Each number is 500 + 50 x the weight over its row's rms, rounded and kept within 0 to 999. Layers, rows and columns count from 0. Numbers have three digits each. The size before them is the row's rms in percent of the matrix's.

# down: layer 7 MLP down (transposed), 320x128, rms 0.107, rows 249-255, columns 0-127
# gate: layer 7 MLP gate, 320x128, rms 0.122, rows 250-256, columns 0-127
# up: layer 7 MLP up, 320x128, rms 0.108, rows 250-256, columns 0-127
down249 102:532435519464594482562490498462471529482513478534505529568517389593520526554544559506560561423549435507591495466493453526505627501468472510496515497474466474555461511622462417435507485429442520370441509467585494498493462497538468509444491401341450483473507449593475483488459534559436524481507479552543532446414496447481476516466439483514553491494531443539557456513532496466450568564386
gate250 108:449538445494520580419533488432554458441435501548490584564414464517512441578487488481520523506485454539506518428465466513490563506492452518562455359635540525398474504486606572483531470549438576519439488527485590498538525540458594474534528547466437513610500432541465478439554515569532523494522437598528515450500486527489628489622565509579534496473526535520520483488498493478536498536535
up250 103:531493485539447470520441528519563501524487544586495536491541529524464510541620461487458491494440480441509523539489498421542522532429544498496467555454471501511491527523460439553560438478468579453477541511537482474468493400464485508479453554537590512503465477517520610492459520529624569657505461428481416481417481471551480630598488472473502355562406459505535529490475529452624485496448
down250 105:458504506531493448554534475424474489544504434541496422495532428435537448450433542516523541506533463455518464505467538423485472519485513483534511434503363384485543530453433531419447589516555449518538437492558483545512534485482409556515545409424539574443525425493454474508395418449483568506545552627432471507524513488511478542448505560469455551459569551482439614533411523482433566522447
gate251 120:483450518515418469414554442490566397484501450549515510484453447531423480588550466434469532536567535398446508534501498590490481504460484614528507573461470463454561509436500559520477557501536597465465433504553602481508369544426516413493604473464483538581506501463446546450579451495603500485556512516570526521500465555576484524476500585542565432502491506566481499479459475577504548482561
up251 104:540486478552556533542486496483504502447434561486470557533538509441416541543512438539513550492477606589503499402491453494391513452535497389463457428524492450483570512589458500519493574505501535557580363594570465451475519518471484544502437524529468375490445624468484466489461506535454481418606536491553554452521516537556484487521409478503517544431466448518509426536513516559399488539526
down251 108:442480504487514491562463494467498519476495528551550597533515544476540426488416464541530509560459497603519457505419420356522547468552464519426486521476548480518464456502489444452489520467508491579461497383516529545525486533499578526532458534614577537544531476460560358555442542550479394544460546513459506549445488505424397442519517547447444486591435501534529483469614471454575518549483
gate252 088:424490474461516528578509501529461491489545549488497437495444536448482515446555488515493469456540528626573538448599523442535546469468519455480503569543446531451493581544512514476390462498462522593559451504498510499502484456549461397472444511548599398501557525422546493482534550527530545556453498496500600614496586474453549437442508405436422530469559571537386443494501576536422495449516
up252 088:593416595554527554538524613435580520525529502534503420460517470573528516486520426423482542429473447523554559484513498531549538459587540481513442536490452517446479478572402425504484485456423448503526395469457428616432481505571431553464471482551490552505524468420420519473461464527414490397554404508497523468530496500498540470474503498407500497496577546553476418510552456442476515445444
down252 089:529483481517467552517452415481405545640421418483582567475434469568531531417492521455494458594506560535455618457470446596511520445487498452487495441559513458454476427564574504430452573500490521523489456544450540577443494518502556522556575522475516476477563575457453544450473504540520435498459497627507497500498576485480454489520461459474487491555597484469529512476468435381514596455502
gate253 100:510433515563436504491526525445522412540414526466521460479546475630406512533528539556418492532451481559594536501474626471448604509505440438526431547393489549435461396534513469543542514519510538509610490462485523416479524499532534513419408510536429463517518564520527418522545538511503576586465552438460455469544508423492542480502512425503511495434487517428531475521470548544525596504434
up253 106:534474549492562557507432427541527528518530472508586461548491486513518580524497492486460470353499499600477538498403479423475511484566444457455478462426461516382483505608503535500537552523428549424427507469481456529551446565456478459429514533461499516436550451604498474547482515599549458493532467503461605451493399485452446561470528492513500481480581512573612471566443518504418574543477
down253 100:489595463554600593554540439483515464475527437496470535496460535577514441585505464583564484481469502442434513462507459455451434454505507542527477520505509472466528480463564448468410497426521464531434497527497457435537471482568446556564609468560517475432591399588518557542580548421565481408519416465536525537480527476506463463506489445537427573615472493384546498456490511531509530430550
gate254 096:561468505448490496409450500537592524583484409460548422499471500542540473455459515409523504513571487445609455545429492486527536476506514529559503429478506561459437534432544529443518492503572443577560468505578555457478526598456524486531512391534586470505497474480499433574459514516476500520481527487528486479559375500427504477517485531489470424376539692510457546532487514482488591500500
up254 100:430526554512420491539501527497439472568505429511401582476489494508536460514512554486532495609535458492450491434491512425424515555532501485453533437516403532558551484522554452439427455460535487538528540470425541543439422449569418548471416399512449537492446511451488418448480471465430575556455515470395417572593564480468536426481510552457497508554477464419455604543495558529466463534452
down254 097:503472566500519548452478483513516486543447524503506470491515578538548445533503530503610410485576472569526420546527461533547494517380447451468455477550471517519490526481499360540498538539615536468533386527640536519560479511545488468550582571526656491443503543466555533577461528440498458485481509499430467565459501429447531552552549481528466472470461496526488611498457578570550513451500
gate255 105:509546584466483520410611512490545491542498454483592481554534452449486448491436500480498502546490414585497500471450443554405516463357442547338480569592510566464447422547511511563472486515524511476406457511487516490523507431466531478490486442454487530527461444511494454519557546475569535528514486494574612455491514486519461512450490571525522548562628525417404511497397481495499519529485
up255 108:500515650459479550527519471538489499531553455535474474462525561444535475484385523479486495490448500558548490452513540524540493436405475439486468502571461506449419364507457429504448505515424554431452432592548484500461476530466518483370450525488358536499435539445491473413476490465426548513479577417478555520478545493406487494412478506573500546458593482546478537488457447444486432525479
down255 104:479486429479506503518514488510484530511553448585447564498495545540513495570407527509485490484514453605478492477463479531560456518476518514560471534449544515413552536456525621559481509512514491554491504529498571486401470456373554445435519565634490455519455483479587426459670547525505508478447383580490543548555445447496436450458540568424484563552483511489466448425417517516475473508468
gate256 128:548494536459541539401560470464497446488430410487450433406449440513504518436506562476603542541491592414563445562563507506559488446459512533480568478463483565526507511526476562486543550590510431520565418496469515472463435595511552498443495387447564487520491472435504483588420454493410511448476550432528528532529471488406443480418501553502487519503467616545515572557547475481448537429523
up256 111:517502504469565473500494484473445537570425426497490409497418450437522469482485475516496505471565437567481531563455480425409546585605461464525519501530518516463325454541555546566469433507540513490460421525494492532506398434410468426521505478479456499569451502426555566515525550427511463617557576496473527504485408516510545465490419497552503574444523480502531577474531446532468466515609